config.yaml
n_layer: 24
d_mlp: 640
tie_embeddings: true
parallel_block: false
init: "normal"
init_std_qkv: 0.0395
init_std_up: 0.0395
weight_decay: 0.028
grad_clip: 2.0
batch_tokens: [32768, 65536, 98304]
seq_len: 256
doc_mask: true
steps: 8117
Each number is 500 + 50 x the weight over its row's rms, rounded and kept within 0 to 999. Layers, rows and columns count from 0. Numbers have three digits each. The size before them is the row's rms in percent of the matrix's.

# up: layer 13 MLP up, 640x160, rms 0.263, rows 352-394, columns 0-159
# down: layer 13 MLP down (transposed), 640x160, rms 0.275, rows 352-393, columns 0-159
up352 096:481517440573536492498514489469430475502551554480507483396521542556459454521468470505392568433458475468504499472393537484545507438485554458581468503568603503567539489431471456584529496509394487523476447479510467530564469448376553463568372521548509588507611488532439490498560478481520648563563522458562436447505450402471504496481540506475527602512530536440475467448544458558542503473533567503454534474467565478532604498507542493500476498470644495446491520498514480527592515419517483
down352 097:547493482398540416515443494575509516543491472452434442460410391478594490521482472558491529568607494497586518499570481501479514566530544527533542485452480516453516458497534515467537512496538437492450494538604499513453524483674378454522514545560517534518424559444463508505467538572433463450418538481515488589506525482524485489373396515501530434566437545463453545533577524538521409487512475501530497466518512442445451521507450459538494444540403457498556563463552466535568505621494582
up353 098:537612547544386637501512482504454439483428420463525399503561489534446455436478443533524491502495554445504484469500574435546524566428483434527461507513517385436672530505533482489522497451520489557469478483445549539533546510456565497498533484516522467444493468489609519516483507434616474474447571505506471509516526505578519452535529449418538492517402508568535512423538589538603526570503519556457442493551485516498597474578445449528508523489438515481533650475523530529452524475530518
down353 099:529610451463533453516503547506438491479516509440517491548568517517485476497522497534447508427468406421489490450421442541548546579499481515386444532485546473439557482461572431567507499540549523579451423494455455536509520490560531509507525596491529462518456496506493536509580608500438619523620465492486504617445583525507464445490544513498574575518432428524499453419561473579401456456543438567533491550471483437546557500461420626504437507548504424497577518456424507442547467511506515
up354 096:555474452388473529488393435521527418565479611440678526538540482551496519483449398480472522560483465555464591441487438547535559520441451581454407462496505477485473572523423584585419517498535485504602500465479479515489411486453463541533471552545402490529501539529485514517561503499509484536469504480439555497509552461544597559469520397507420649513468460496521557561507500509515519480539472547530430534502589572505562515514495439485456488461465497484484499518473519475460552566584549
down354 099:539474636547503504591516544542506504384392476587421491486499521433576519428417514618526563518494531511571549486554588505486526532472568579556494530434546566426493481414513389466588545583473518615418529518518518481524494482527532465549548508487526464537518470453461478507560511445540457564593500436519547526537532518437511519474506522425598470405521469468489474487546488523482445464507508491516560424520498537526449508480512533581583557499504493522541522465545482469398598551464608
up355 098:516513526465510507405497506534437608515479433439400513466599542430469530551505458443486532509529434437550522459474528468512558535594477568522421543456519508572450447498469592465526418467534451484486604503480551525423525531522420486484493489451549512539415481462406599627451457608543483438544473504498541541514568467550414509521493472436548531444502480507510519450458473615566513470554498445483472546471450530511438515473505446553527583356493528445505550486481533513598511557569421
down355 089:520441525544406426465391573459512436485516519554491505517408436520462474570518510510484551555590538471486415439471508493583495525508453441430464406511496520465473528504574471455485504494419483509591566516501487442531482450548487517446461442533501509498575626530446443469536491556528536508489550323577528548512467541487486501456542612498489501508525530550513460592486499554456500503527454491526514480531466445438546572533363455506529499497502437619516393492573533482531360538490547
up356 101:582555570521472457512487465556534531522503574529506448442589522493529318452445560492490469518496568473477587391478476449509449527520495539477546521587494504432535557408504459538488573604477446530606471511544452450477547543550407519517572458484414476482544497537503529533505450470525508461501485546387413556539381578502433505477448547549488496458568465457503405502473525410587540462464538553484473532513411598529433495476469512462526553549485526589531504469567470499543532544547486
down356 099:517494397548529578487541572443496508576488540458438517508551393496480622574539545484522558465486528554514495508564595557423410419541502544547422464458461536516505517473432580493508402466524505358540495560534519466536540541500443539452595462385465587507463518467501463485533525531482564475440470557557527488474504535506533466529417495556638438536447539556483546445460483497492526530425523528476520493526515409567522539549450515532430511414455505474438521441476458463394496525437426
up357 099:471453460511584430480504495529480498506491623518445527392485496601450487567411579527503502600573525494505447553505479572479431456510505531440543514467489535564509506421544460506453539474522488533488358473457546483468460397477405481493478495607500550543536493455498545498490540473594515507488496540535443394472436459424486561450455442397520533609522538558475493518546541419506574418458473491397489505515516438525511579585543528505549461458487515428535405513464614578468512518506505
down357 096:435548578459447448581468520439496504513466509380543441441533531500498530541565489475490510435513559549545583507485538492605425500416454425489478420559560521508526589477502499491497421439511509466537489533535509489430507506473635482529524457500465583501561542512487409558502494443414580496453533479490510471459394450402513516523454508531557498551492517422463509475438519427538477491502488493537444547501525472385494533440493433424380416529631414543578452440516429560518446506450531
up358 104:469478462584427454462530455495549579507445494461561499438468461455489572626484427527524448512454588450555509543503590506521485542387415567462421547493512510508460513466498491469527477477513440514469475500521529535501469427495527377508550472532593467469489405459466524569566454467502555559508433502613564505461561413509451463507520473471498527455530553448505470499444427571510499501509522504552454447428485529470563545443627513581515486449414496471591546467531581495409455481534654
down358 103:531498460539518434562587441491570569459510543440416489454474425489512487460438515562475469498465503543433571490429517603525431447402455504524500404527560447562564495463544460473478422567455498534475558483414533517490550489481467504443526503454462483531464544486543485473547476464563448399509399519501476492542521513477548506408512520570473555437551549463470434616412538522499489578520559538468599521475563494556472540426528535588393479442464574545525519533499441462423589544372459
up359 094:503437508540426617439530520525463499532524488504486536391449526529408526543482537547482393456554484508495516515525433575506521593538509551572503626492450468503563537456523524495491511492479556541481485526423432481520490538509482629435571503473479579473520397515476529556554688577497438498427532398462533510485510522518531478431430469508526434523471461529459535514479510486502443537431482472494438496547528484448391602552476460556537532554441435605483552521511464384479499466467529
down359 097:416588535484558469532462538438553580503434480488390534463452476473507544453444507538450511484493457433507504499483561500489482415470506502419476505566591554550417508506501583531669447476465489579486474489500516504485486381589432453518481441500467460534471515448565459474400473482472479541461548492580461502561512432424453548452602393502417481430503535514520499543488490485576624419468561509444433463514552600585486525478475598540464453445550482517512445500470508545493498492440528
up360 103:580504480578528596421491470522513535552469478565557547518498443583471532436452504512433524505442575471482398492537550487467441496529569529543470420553514587573442533428484548545498498355458471425553484528601480521543456507655516466463513404514530525490529443572509431577525480486466508501497400475564484408474508452503509452444469478532483418494447534469425499500496462577540586514522461490483414529476500396575491533565517466460573469494553438425521525571497473484471564546509594
down360 100:530453474461542439529462549520555529479523561490523443426544523415493613538473550422544503486499458504523533411512506488551501500511478519558500566394490395510547535486510451584513499554522555530490417534584508458533511557511486555548453526441434463545533527541458567491440556456448540430471595579485480443472511526561449497525514530500549467470580539586471498527505410425467523504492447592586578491535539463391495439472602543603471499538486494660554532468480376418526445499536511
up361 101:583435575491587516508481522444531552517471485567576528435508570562583514573420494525508480484483545545418613490409493516528526509472479532530538430520498444480537400438460496519542483527484491452596517539509430451473505587555380478445592476600489568513493444396494449505475536466558486487452458458511519514440421458548408504464549561544521398513516517522524536590464432484489561438606484486468481431461465499600461481547498462505474491428486412531496527457452436492542542444445614
down361 103:478556449493463470468549503552428456616612489510497554506453536539439436500530526545503521452491566562467485475537550483477524528565563563513515469513442473524425499548569412489448408484543481474386468454571520507551616514480532495527441462476500395438511518549464403435545538528440411509610471448448521401527493561511553460514447468580551454518523499496513516503553432548473497331494510460555501521493455578558564541499537484449650478477517528473503438585481521464557561516520506
up362 105:551526583423491457476403503595550468466510519489496452556519462478541515491563552597441489515481478473605476558505504520535549621475444564493486407526514548490573548452482477552503558502471561468474625515580427457473439528498471578396519521504470482497514449499532427535480576531469537509476493514478515378574491568389557430420495566474535487490509508442467433407440501558463588503422492495460528574612577514442529511504476517502437577398524491460505507465558501404521486556502559
down362 103:459550526410484467443449493481476502495435563486489432565466583498486504498392479590505505575494531525497541522542485552500503544552518535467528483553542485565515527517498544542521489470467466521533432430679607482482550477454481529454468536556516517516507583390499424419481504516441480397421535507513480499567530577502476488436494597508598531473592521516503496434542457514492477509613535483489609490514537529423477515444442522400502558520423466462542519504442530510506402605383588
up363 106:534442480540476578509576426432589510523516545562533513511449534451496534612443422575497537504424477498450517526576520537409495451532610427345499490480455485442487469514528440419424445560568444592471552430482519537496615537494549421569548599494556461506469416480436530499512521493480539508528552477515522522407611493456483525507520541511569541527507540455531474595448479426538528473538422532491516493548530488507464424535555504584557510411500499466500478417469568531436511494440478
down363 095:574501543497556456567598446624525494442421460591506535574510504537405389469498501500526537573543500501444505426465492462489479533438581530552421568550477458542463507553500523460544481454398546496499389506514525411457447574473425535505497510501431483479486537512493468491485496457587454381500415412423497431519492467512454545501558496516510523458460515541455509434518493497538504506552485478534528510523502522526491503513465500441511505458437625605412426395453496492368531483571599
up364 092:472489568392483456437505499491484560577478464526629523617508551500460500508459477493477459617516480481479469540517467472426399522531469539410533426483578502481459506587507498491569546547475505444494513512413458482516526457560454530530488519458595457498516547457460531595586372505430539579418509494623506540521466570463438558521468537477500530430453467405489507508449404451581464489481499477539474452499472521510535586489464428525544482491498422412537515625437454416460511478521465
down364 090:582481413600536572571514548507494538450439540477505462425480449491537474461506491390537494488510536575527504454558442484578473462423481513551461575518521534476523532492460479493542463482487510521510504523534455463457438500539543458504577558588451504503477502542505453512386566541569456453470484402460493554575441426532594525489487426549549420559556580523511419591484538517413562350528474536413557460515530537456522502468510566453485544520507558468367549479512595594557459442498476
up365 093:473459616473577488471406521529503497529547491582516503591431509461529502466453496586575506497543501532488470518524442531505517610528447473524506382388438547517381513543576399654607466496538616468434480496545521550470538514447445483479525353566485438518491493466508553534631525536496498458437507505539561496482480548528449488418498474491472529453454522556562531406440426516504486521517384517509522478500559476532498495457478457531511519512475516534523551425544534538501576490482477
down365 100:462504451547498483484502589494527515450423509542398412446470545469444447460453511600558499511468546518450502541441527519407511436523498451536506492497476591403536509500505456529494519483543517502476476467555399395577497410528434532499573483520463497527567543478600477440570481523485500529490454594531469677443447470501497473491558510525571542597478582495496557428547517583541408510506471499465484465454469554444530513464621587504543595464513453466501421450466441546528468476409540
up366 104:486476528388500525498517484406490566468542503536484422523560448495563500437482549472488572565452457445533545579435468496587458404503582480423446539501504504543526555535531449481524473565519442499464591528510511490555422502482592495498539470477542591438542444394537420578481569492479496409504506503500490563549508451472419519525611445537427612454465475507591518563576523472442495485480483448509523578552487510505448532550562494535415623559547530515411593509508473481498533488575594
down366 107:452510506483513548449538494451483549481519490441484384481398552540501542546455487435482491494499594592512339417582534547470544508509468484499488475455533495541493572525539393536524517501477465544476472504453537569352591453445479446556541525572551547477533459608464523497529478508425564462517440496535517517473517489444505518461491573561493586504541584445559577485493567494522512592498496514435549566426476534463503500542422510533456424416561482507500417499560409551466516387585505
up367 100:521530546469417454453513458448498481544522458545478560434619496480476564350536532494457492320623471482461527501506531455507452499484450535467482479460490531417541447524449452569438428547492531456567490434546483473487471529411423540566507529451528510461551518509472527483461516523448525531461526427415465545515457526453489405547431539477457576533493557563437497492463474565506473379528528532537509516655493551531518447516474576462552552470485554515495529539450541432469578608502460
down367 091:494479468464412436477584486500485584512520544548454528451517406508521440549467618488440500528552460490547513527483399464457482482479496480575462550508508550560564452550506514465529546357517586481453523571542556518525492492592495408474540518446508492615509526505498462462460491533639489486447518543458434413454482457555510575407441510415501483510511436456543456451465526418545524543395473443446481485510409418490436583536551516574508521545559529590476466613516465528510431465512501
up368 103:505559379540357532525489513515460550510506430516517464494525489409464594601536447425529453550496464491547579482413430545492449614472512582567502553510530477555487515443479547510469558464420567562508462557550411487487497452520512485476542460545495509518587429423558408510594413442483489536477547477530551471537554535470392528494437476515519500549545552518532545518478541502443585500506487495617482457462451511402624477504513618548544539488503516534518556462471481575486557504463485
down368 106:497540401522431482429428479526581501527549497543498437494511539562592527553451576561529484490524502457554452497464470439528521500571546444472512533428560465445547458478469601500437442469631540537540458468456479468456507536452496483467472538583542476436492454631500528497520485433425580466510564529495493486505500398461563497506480440495537482561527572523520550493569432468479619505620531534466510380513508511484638464481565520520443452500515576368582463567449478495517536491521462
up369 094:462521433565474487514559573556546515446466478415580574458570552459591498493418500482466532462596438510515584450522516422520548524509516497563404450606497516543576488476446450583499498469477505591486503445428446491545533419509460548542526543602579521520509469468543560501551419459527497523570483499407459456422489501449407533540569547459497530517495517532479543538471492375498504513499547416456518565502547558553516436513396383453472445506517447412467510504506512511435510495570389
down369 097:427465512569523484560391517488406453548532498535557468573464490475469470505549483425449464542509557521497409499506451444472538477435526465529622485427533479461480436468408508530443436579467522433525488518497523618488433475487533544474546471467481395468495532487487427532480463497532484546476486469495511574548462546560550470460570468483525436524499474443522542415495583435574508474439475491417546361508494559571452427435520448575436378460489411542477465439447400598515523517539550
up370 104:531494462510521598463423465436518431469442580534446476523412460533500457533481485463497474570571501553518522461429471455503545478462426449483533551615560544555583499564512474491445444548473500483622622554401495445481454572475506502512485493522526573468523548508505481480459555407453386495492417488567493512500495525544487571488498478629491526492395513501528554403468515521458524418519588470565469385456485497498441533462534503564494551439513505544452509353504497469538515521460604
down370 099:506460420515523515458460506526437521448511480499503495500553560517554483480546455502427582449519439560447473399585477486459465439549499545614461525435539482555379470534409592582510529556535508482532451503510530471480517398510461431508482470534480565552467430577461481537428570570478592488466412469438486520610474546526499487534604515439516413464534467507562586585496463496464492576452479523458528613386519516566459588490515502444626508566544506459469521506518473551560514525505468
up371 097:417479468545427522481482610534516569547529492498634492566449456462523523423521503550538494504472511501491556549527520415519563453508567587503533503513479450417524552437482444449486494433529341523511508448507519443473589527514547548529545474468532539445537462583548484554492517547552532395556530505465423482561529421448572518477412523437614520505545504471504505518515462404510492433557559460440537586537539439412503470542447576504527617487536521445502536490397581471530450511429480
down371 099:508438463473509560483509537539507452537504579518481588485529501565595494458496518407489472494548514495489433551571565483507512541509473391464523543407464521533563507542425498461526453522460525485549522572516433581546394545575537539520524460581446531485523516611457486511498582493460517529504558557516554494546407456498555561543468451489578506419504401422444466415505520554464530587467498506549571479510579500455467604451428414567535584527579534432429494511448519624431492416519505
up372 104:535470536420512464527465523484504483597513474486470587575565472454530435419355519437462475540543542537480493508456474594426469605482541492504533458568563492516610610480474476527408514517540489452531596436521503480536522509461582484445444468458465458508437419515437490551451562464471422477474554540487469580523494504490517529496453494570589509440494450519562466509407510430498523527521491456465643530515512450624438570557471539534459512483492545561450429415541598465493548466482465
down372 099:423551530533550505460543458541581507434519574496514525504516547579488544555494577614533535456438506446434524450460472442520509500517482447506535498518515455482487471570582556577510542585541446536444475460542501502494544522426464459564451555501512540457592514533480616475576464477465563474469429560472565497478534514593591480516464448439469508527547562562384554483578479542470577559575526668418539521406474574490492440490487497420568529483475520479595502496491457442443514571502569
up373 101:470553540527433521586530581410366515624521505548500438391558583489480485546469484550521499464530490431387536461513500531474470477591472594373553514470480562532561538540476509492496550502452533485469497521379503582449553506530430560455558547529547555415492496527447504551555526513537465530414456484482508534457519406437550527577557529500462435557520514447468546472441477524447491529516480463509509528539456536418471456542450530538451515534570542485387553504541475446456553542622468
down373 107:504496594460417527448598505511526483434417535495510547523444580568594468488507440447489527480530421547410532529464507473536517566434462558532553482536528574511459516607547567487453458360401485476546442559414531553581496477542512630468479470440504467413501524449429541386506499543531565495539479442495533498454482514543481509490546480558488506568518542554573521553442497524544450489538390437536479479498541499585510442484493478477549452504516505520530436378490465452464636502490542
up374 104:546600519587527460537534484521475488556546484439472602512550369506552437471465520551525435396476481497501482486396372505493473541446511499486499514559447462549514498566459537451529473518441439516526456514539549445479541502601454571396544484472473504509549514464487518439576495428552530512540572533444517458439475408527459518544424424508551519466634512556549490577483494526537561519582491414476432514462502590423417522432453529539446534569550463503360509479562505474539510487524462
down374 094:486387570538506620470437585494479467534487448500609478505503571541493421494527431562451485563489524432532571545464539458461505540503465519486497294462524490551527421521531385561617451448507582600499481539514547451447532497559486476574420469604493493516495517503481480487460550510440484471466496433469459550555479581561473537537618519524518576510484509480484508497513431524462493523408535442558495526484549563543583540484520465472501466476453532527496478565452402508476473538434560
up375 098:480465475470540449492491497469495504448435544526422464533506471495560481488576479532432507507607518585500446452481515518523421469561552510529446497505493492477539569503426590539510446544503466345571539496588431539465588506425603496456485451495469492478548418542556496526524527509520412431443471527477516489566512449611523494531565399555593552564501508462552497491434575528468618509495487554498605551550569509498425497316521484496420538584476501509504500553454466516504476489541467
down375 097:456489492525469571434503479413463392532409486522437547498492524522464478531435547473527545550466560436385559594496502546576608477532466500495551465514533477534481487524584449530527462474470431566389497498474549439469610462566472506503550473480451443452489514463441537506535526425481521585510567454486443503642504503462500518443469554492604502568578539459462487520511496508504471406539522567561439468448546534429491448465480577510554435449488466445426462468473496464497495518365636
up376 104:457463548375497496593442543440600543490484542394529552524499497411500559402498402552420530485470460557492595494488499522521483476495492458430487467618526580487476588537527452529482430474509389493405549466467499569509442466601474481517496470483500468415543505580563532571427506455583485563494535484466513496498480459568464539559551581511484530521578537471457542530344472551550436483515508474491485474478471483436466537550503462466487521487548486433405596474455415523560548524495506
down376 109:506549497538492474554508505487504502525601449550564474486514418366496479526541550525477531516475461451562455514486519562451454490464521486449473496468600643465487511508448508590470526509541473511510417512518551497452492623457393567550398438470568451493429538446504529499538507469397479579512468473545513501466495461573478442456539420523484459477547469499487423492513485443547508531489417553397488462475608420540506464588422584571431529444508498547514470452388525464523443497450375
up377 100:457420502415505570500494477427434602402541506537440466485333483535498575472469503476534515536562584555575541517456421539609463539397478540488440457456467496533492458430496445487559549466578583506486521495489435493471489495399582478507530515449587446455427487509550499499541494536591485543477504491538479444546485560533508485504550478447540475471559553552415579534496435401495506463523540457573544527540425474540403590490540502532487478557511459484444498521543528572415524603470545
down377 096:588509519473467456503507486531551513508487456498547493551565534475454465525453551540686568529643484450522521465535524544514541470528514395439497471418516478388459535485468477503595584515552453545535472458640496446526524587581489532426500533585576524533556528477514539487426505513416479429519457508482511489548471482512463490559481455507507510494440519427534471548416480596452446459541399502449458419523484429459570455400438466433537431557472559482543496533479496474490463437447463
up378 101:521465544484470438486461516474384517508497504621459421480454448564481482532481527549506517528504490486486501433577491575417585506490529555456544502543524513459451521540412448585527470547542583501503582546432496483431375543494456465507530526420599526514469474477466563455504512462519528552423534535501524454459541512613402466586588463438438519510541409468472491485446515579495456526506494501526439574448515520595421539520594534565519430495538465429500529562505443560432423475570618
down378 100:538493474561567492524488454567554550487540507456451598514494423473551579490414517545498448487486569468459481587505520463506490469510478434506443435423521586512500572397470466406563552554517475607463495450567557501584489465523500442477568499559550497522459500547407415582487466451523529378484471406594551527465476431419503586398500471503538501501492555565540491557593498552530482391445545492517531589529446539485585511398453480490449524473466533444497503481541508503465407509442524
up379 095:353446497562554626596492553504504513460441485569412485472583532458462439556566507518503576431449424500497451483437649496458469515523480467531487598488492470463495519397472448516472427489441537464492465477461535484576491518525485551592540466411449529579544492408471493483570567516447436524447638509539477531449460456534474475478454557527417462515500444611492476491493461433543504523561508492427449503543572518491496509550585498497563428488484558473477565531525525529500587523522537
down379 096:613479535456433419485527453467575471510498505464544415500335391540500582500456436492538451430501626576523533459453458477511464460508493483488499498544527604486490472645486598530488610465474435561439489479584518524385467532462513488416543515458543444511466611570573458516496499531497467487490478537503422552569480546512463473443574493508540530489474570531566450509446446528415510519465573476510514506495447559521468496503569450556462512495488495472480531437545406457516520500412499
up380 100:551601585471504605440554439440489536445514451538465475562527557471455581422544586520540446508447546473519464504506485507533404504597491570482526587505453510445497488520532539465493580464538475503441536518616490511432450480497537529467544510502534528433450493514489533452451544556458458505583504556365489474490479543620524553426504486409549534478588541566455492588513461529421580513412635485523434509527548535469444464498476474504463499487470558563467484525439449461415462544392512
down380 091:591454464503448521500546522520521466491447533537566443456610539477534453552450481504473539489505462515512512426435472581459604532536461477564580521497588490477513496499493518390447468405461583529523421552498561423530472559504464506468577524493546543433487567423499490479508474478445506519425493526500503559530526520548412378678473546461521494556552586450511440416448522498524510505522422560549406509450493405585453496544469482578584377542508543496474511514557494461511449509513451
up381 115:486433460455479420467466447539433340474465493512494527526497524503476511454575510478524558460485613527529573530489505546524501498471509493550456584573462475510486546528568497571375467522508528592482484490539474509531503393465590513473572453396443437541464479520569488541526634458573482474518492461465510492545462511485481419490425367472474476540565571491464424575418443495485554470519561559558517582586574569499496490581463463509485484538553516522366457519534477560494538559484486
down381 118:471487535499517483479510453497517425489499519536457465466487511528499428495587516478442499538499610481550555516504530477649518522547468497553554609476496550478529536567518624416496480506487455463453502508497584529518532436521646482523556398424452446468462457528577482469501523540543519408485470469429534501551444556494544478545474471505545494536578441482443494559406463525579558524531513503595596538511654543534585505568526531506617501513560483538462482546572490565573519549416460
up382 102:568468567523478506389486484616560535651528449455513542518421504531490581522494498469534566459559481461510518459485537520557578483441456587546493521509430446516600474436549485522473545492495448450460444505506467532544578508504506483605465506453556464454514435471524520518462482601467547431491505510498507537412482480454563404451400547446434548527503502505455543519540444477432501435544573538523445612584334516540488514487469484471543516610401487482562434474480566495479517476519484
down382 085:521489507522540481555481503458467560372437562535535475481596512461580527532511516460533439514402542495481555463481500516515465514523474459479548468470517526490455545539555462555459452559481517479557502578431408535505410485500544497445575540534474636551555509499457524530557481489566499439511437477516534496490464489526448598519596541574473466513473499451489339546508565506584513522396445521422531490456619440436507487498552555504541435456586523561341558439486479512527541470402510
up383 089:570520546467516466493431483478588388574490456532554455535550502492489551424440475534506507459468512624511425544561505477574513480535528568529563502536474449548528504410457468488487550444502540449486551417497466554475457514394508546564505399560485537476445463554467457551448525422468411519406492440428427525423473502479463391486517610486522409530491516463535570478480577585573532484515572408603490483474569553517453467382500531435472503479521454444545463515514481549495564550458458
down383 106:530532526591457432483500488575466517563496528495509477559594533489461508446533429546486596454642490586528560575560527489454552427491537498476356599502512468518474442530483421488570459451489477469563567575557453483553441422488465570539463395501485478508455479470471561462482436463445497523527576553505492402433387507501429474463455509575522543544574488580495405458484453483439514486423507465583531508532465559420570506486549485466437515486570380523484456487474498495500509535469529
up384 103:551446429531519516484441514484548485497476447535410546530508485609472417459520478500520498456620466460544552525430596496503469597533517478534533478550560496517530533533532454378472544469480588438568474579563451546521461493490514469473578475387480462517566553490544441529480568492501505581478586445543547538512543509386431613514607448556461468500417489522484476499486535594471434518529418404413399446461490520520482556440559526508450603474483529488548433531495549518516558511462494
down384 100:490486546568509457529478479472524531429436481487571434515527463576463456468406530467643443551575535481509523486509511411449479442509417516586433569434510552451503458520410439497486498544566482458466516501509470428522622542496408578458508531484501437473522486548535489520486512415485501558439569500516434554495464460454528472512555581496487564527495456443498463486532537544469492560344551475497525591506456472477439531468524485412596482575548594444367490499527495539386430468487538
up385 100:460535500545493450547520486495503578561472452516530475486538476441506534596552513452475538506445497481480476584435433476492499541486475471519583443518480516528535469501483477562479565543403462528457580541602447539454577606510638487501559533486449560538550352480460393492476456576406605430475440461543467480554495516527543445510485595542531421486421465478525483474476542518510489491451455483585459599458543525481485497467547415607501630564485529465499505446521490536544592423483500
down385 100:523546539378434508478486499575487495414449539550479531526461526441534582471492410516467463505485517541485385424550551554579425485568609535507449549510541501467471524567433449476531430531499498447472482493459532527505444384475387581479531516465547572542471591390533541451431479470590426480478485461535531512365461439460502516493569447478497560450496562576444544544439574530552474572531557503452532490496481491573497479521387491453493486446548468530545540511538493472428465592479538
up386 112:563449456396444545462432500457431517526444534565490558526540459526464421481480546575572562520513516554500534484516481592449529457539505442572391468510485467359460479411459500455461558454543428454490564358537478426464467462540542560488548430425588473511462558572481549516582579610590520496483525461442522551576451519450567500497458569534518516480508467475550519434541552532516579508476517420434553441469543491463421526537508498539468491442489483458434517443560543577507539506549499
down386 120:484565381527455434514475566429449421563597486596451469458376482421506608554509476547511481436487496445517564517454514510568495499490514568448461536511490534457507473499471492434467527468470489432575525547417500461507444510532463595651414503540539496406513505417370476517388515544523503548511455522555532433505566460534462516540544443562500464412523471411486483471466575598472451507474502533572461452465546533517503548445441421503498592489527519471465492533498500480572499520567503
up387 099:555561510526486485479407508568498595400492471479557477467523532516563519421557520516429507512462441478521530513474476342539512458500507458444448479515468572549418521442576515561500448526543516417490448470560547472465478521535551537479483471523540540502466439448541508414530514553406427451489561508540544547495559521585508480492542348476499529514625531405509463495410549483462511419422551552460532479492550564503536408445495520473511460599547631530527555539455499448508496572451582
down387 099:505554518508449548518548466481503544458510535505543590650469388453457533511509606467459523539419519546525524472501456498533505524485457553519505553438518548506486476444464432568601598406564539532561506586557460372470442520474472570479537483469420458395534522435480529515471489612514484462494431449555625524444547434483494507382447493529514518577451529486474480468448439435480535446452431462454537561560581510517543414519541539476533493484466464481586529414490505515523492459519442
up388 090:520544423547493525441473475452484557442544547518476456457424610441481579515485620550494516534542568467389502445485456496463431533454489492505573553568589466487500607535479471488564509556479460536462495492552523492495533368531467545359400590463567454470609456464497460523538500463503559471515475494491492521484561507464496530509513537498447489506495539510468564504481526505549445503530478445466400537559461581408412485435464528404376548447592474502564579484477452490468534527507581
down388 105:569530486426548510492531414552458541514495473488455423423536501534508467580645506557433448486481461417552473466476453441503488478514540506439512564420504531601513483451450483537420454471513517482454538468426486506379532392432488478492545484549449503440447349466512545461596501560393463535500563510507484530513502545480502568465548441485473549548514516479446438477612515486502535397583574539446485506491570529574500576598569504443551485504504552518525424558472509451508506472470592
up389 098:569451469562558462519518432543457526584465486587453485628570535461538546386520503515582477465572452462435431516518543504593437474549562442447519563617409450530535541519534504468477564517466610442503554503497489440577493454501526480484548548503539503524432463540542522435589499644443505432561506475463487533544509468525513510519473531448513459446414479523506484486549387510531507390493459450557516431436407562568483436476558469486494482505525532447491428488514536496535529590454565
down389 095:539511509510502497537431533575587543410507533456484563421512415613481589419499438499457528448520537454579532425501499491442558589525520568529544489451594553487486625454512544559541447526515428530456553519453514526431508487466473388525454452539439511467471515472467447536463476481582462505532454445562479457484555490464439460480491565557465547530575513481461493386532520493355480480466543509525568589535492528489542512535474574576457541530507545509412423453577465417459433510523592
up390 107:566487436499547566578502465507449517518447561492548473444503446501447520471500460517506445457461565572541451540570425538512521426431552528497556508455516499563551469431473488468473512404498482489523510419575460562440467541419515489520553496452485590444533541457362512499435554591518540572442501466432547490518553564539535482564433592409486499529389507454494432571541604479542554494496453551465456523567463501532551563541496509511533514409532568583496586404464437521582497502382510
down390 104:545488541541525557517565505481482473374580481552425558568434523427438512450382516407486396520583520510497566453446584425457481462470516483436519472586480456419469516532538513462571505565573510532441519523476448534497565480588478464416493399490457510576459385513509531441527508445503486499462436560487554619511455487493451449527442509604579471407504419558499466490446472493481442508499539475600541470484507537617504446415512570447499474498472472467552461481486549477494522493549505
up391 106:574570536509539528585517424511469561486512513538517466400517446494472539530489575482444529425480479567567514489417517437543509487507516514514588484559566488536487508500438467558530425540418546523507368527417565489505446463410529525493561525496384464470558492407436426470486518490498533508509577519494419422554539390522463517466446521391463508489581446499547479537631560590483484489519465519427515563438469477495604582574441605499533497473490517515417509486531551524506509433427485
down391 113:471505476486495583502480444502412477567545507455606464406538522489582530565561537504583536385514498511477504551539533471512513435476532547407525483453374446525452436418528551491544521481531491603554475502600525465527421550504528459462536459505426510533442470538495505510459552452545441503576559480479538529445551484533437526545442494481512474429562486475465490592449475428478486450504482523507504357541562467426424535544545457484589541428576431472541555523579503416547474620541559
up392 101:506487468447473371440474579553508531455496527544507509465535421555513570584530533453485479555476554528517469598540437433566438506529475534491467500492472506525477507585533520550461465558513449517393438468511422517548489429548540496571506531507613484515490507484464540474512514476551526436499554502543468525447436518466525566367552488479438592543485443394531590439417551469465378452483536459624521494582390550485525500523594514489412546518460562508540442512438491501528612474528465
down392 105:489541429488509554405540463541497540542384564485389473498526490487567576369477481410485485470507416350508482466534506511477499533480528569501503533433469538521515569527499515422568507488574529500464578477536531588477503530529469532501581544418602474549433486461483527417528599555512512498556545504561517535498491524533455606479575602533470514531541492503514489486447582476498582401500506493490508508556588524519555521522426469618553493484412432537451472465507404458515503461445577
up393 107:570521484478587521522513497550435414493425495495476616503591444462517478517437477450486506403592495489453526431552550476434473546542402516583500481500415469474440594484491454503518486586462424552527509409565535489528513529459488511472583408446517507503461513494447493545503615564555501534501518421558538442545508533512472490538526501481476406422506382458421499546587471445479540501456494511513419497480519500439479475536528530525537494503512557533516471488608428584498589585524340
down393 093:539522527465460572532528559478564493405519469498545594454463495501503483553615439484564572498442511559482534567514428524595446475510533531431499510617559523433493424483556505535458468472578480468472577531458501452482483446535571496521494555476513428391562478441565491460437380484501529370543519566485397442456526497495484561526577514518556536453450540509578540526468520559518507473490531491472549570468523486493508477520553499534516572495465536543476473590588544516516363364439564
up394 097:480467505476555436468587459528435469536547570511487523490454546500510511505528531502481465522408454579473410559496420541525547517448490411526594631513460409519527604626567519469495366474485510566472527460449510477590525452544441550566530503559481471501590486373510521487547507451491536468424619497527438531457481471473519412531553509561453476487442472584494568461493505579496468495501465505407446439537447552435570527445558476469513517517503503563475481475554566501475538510387553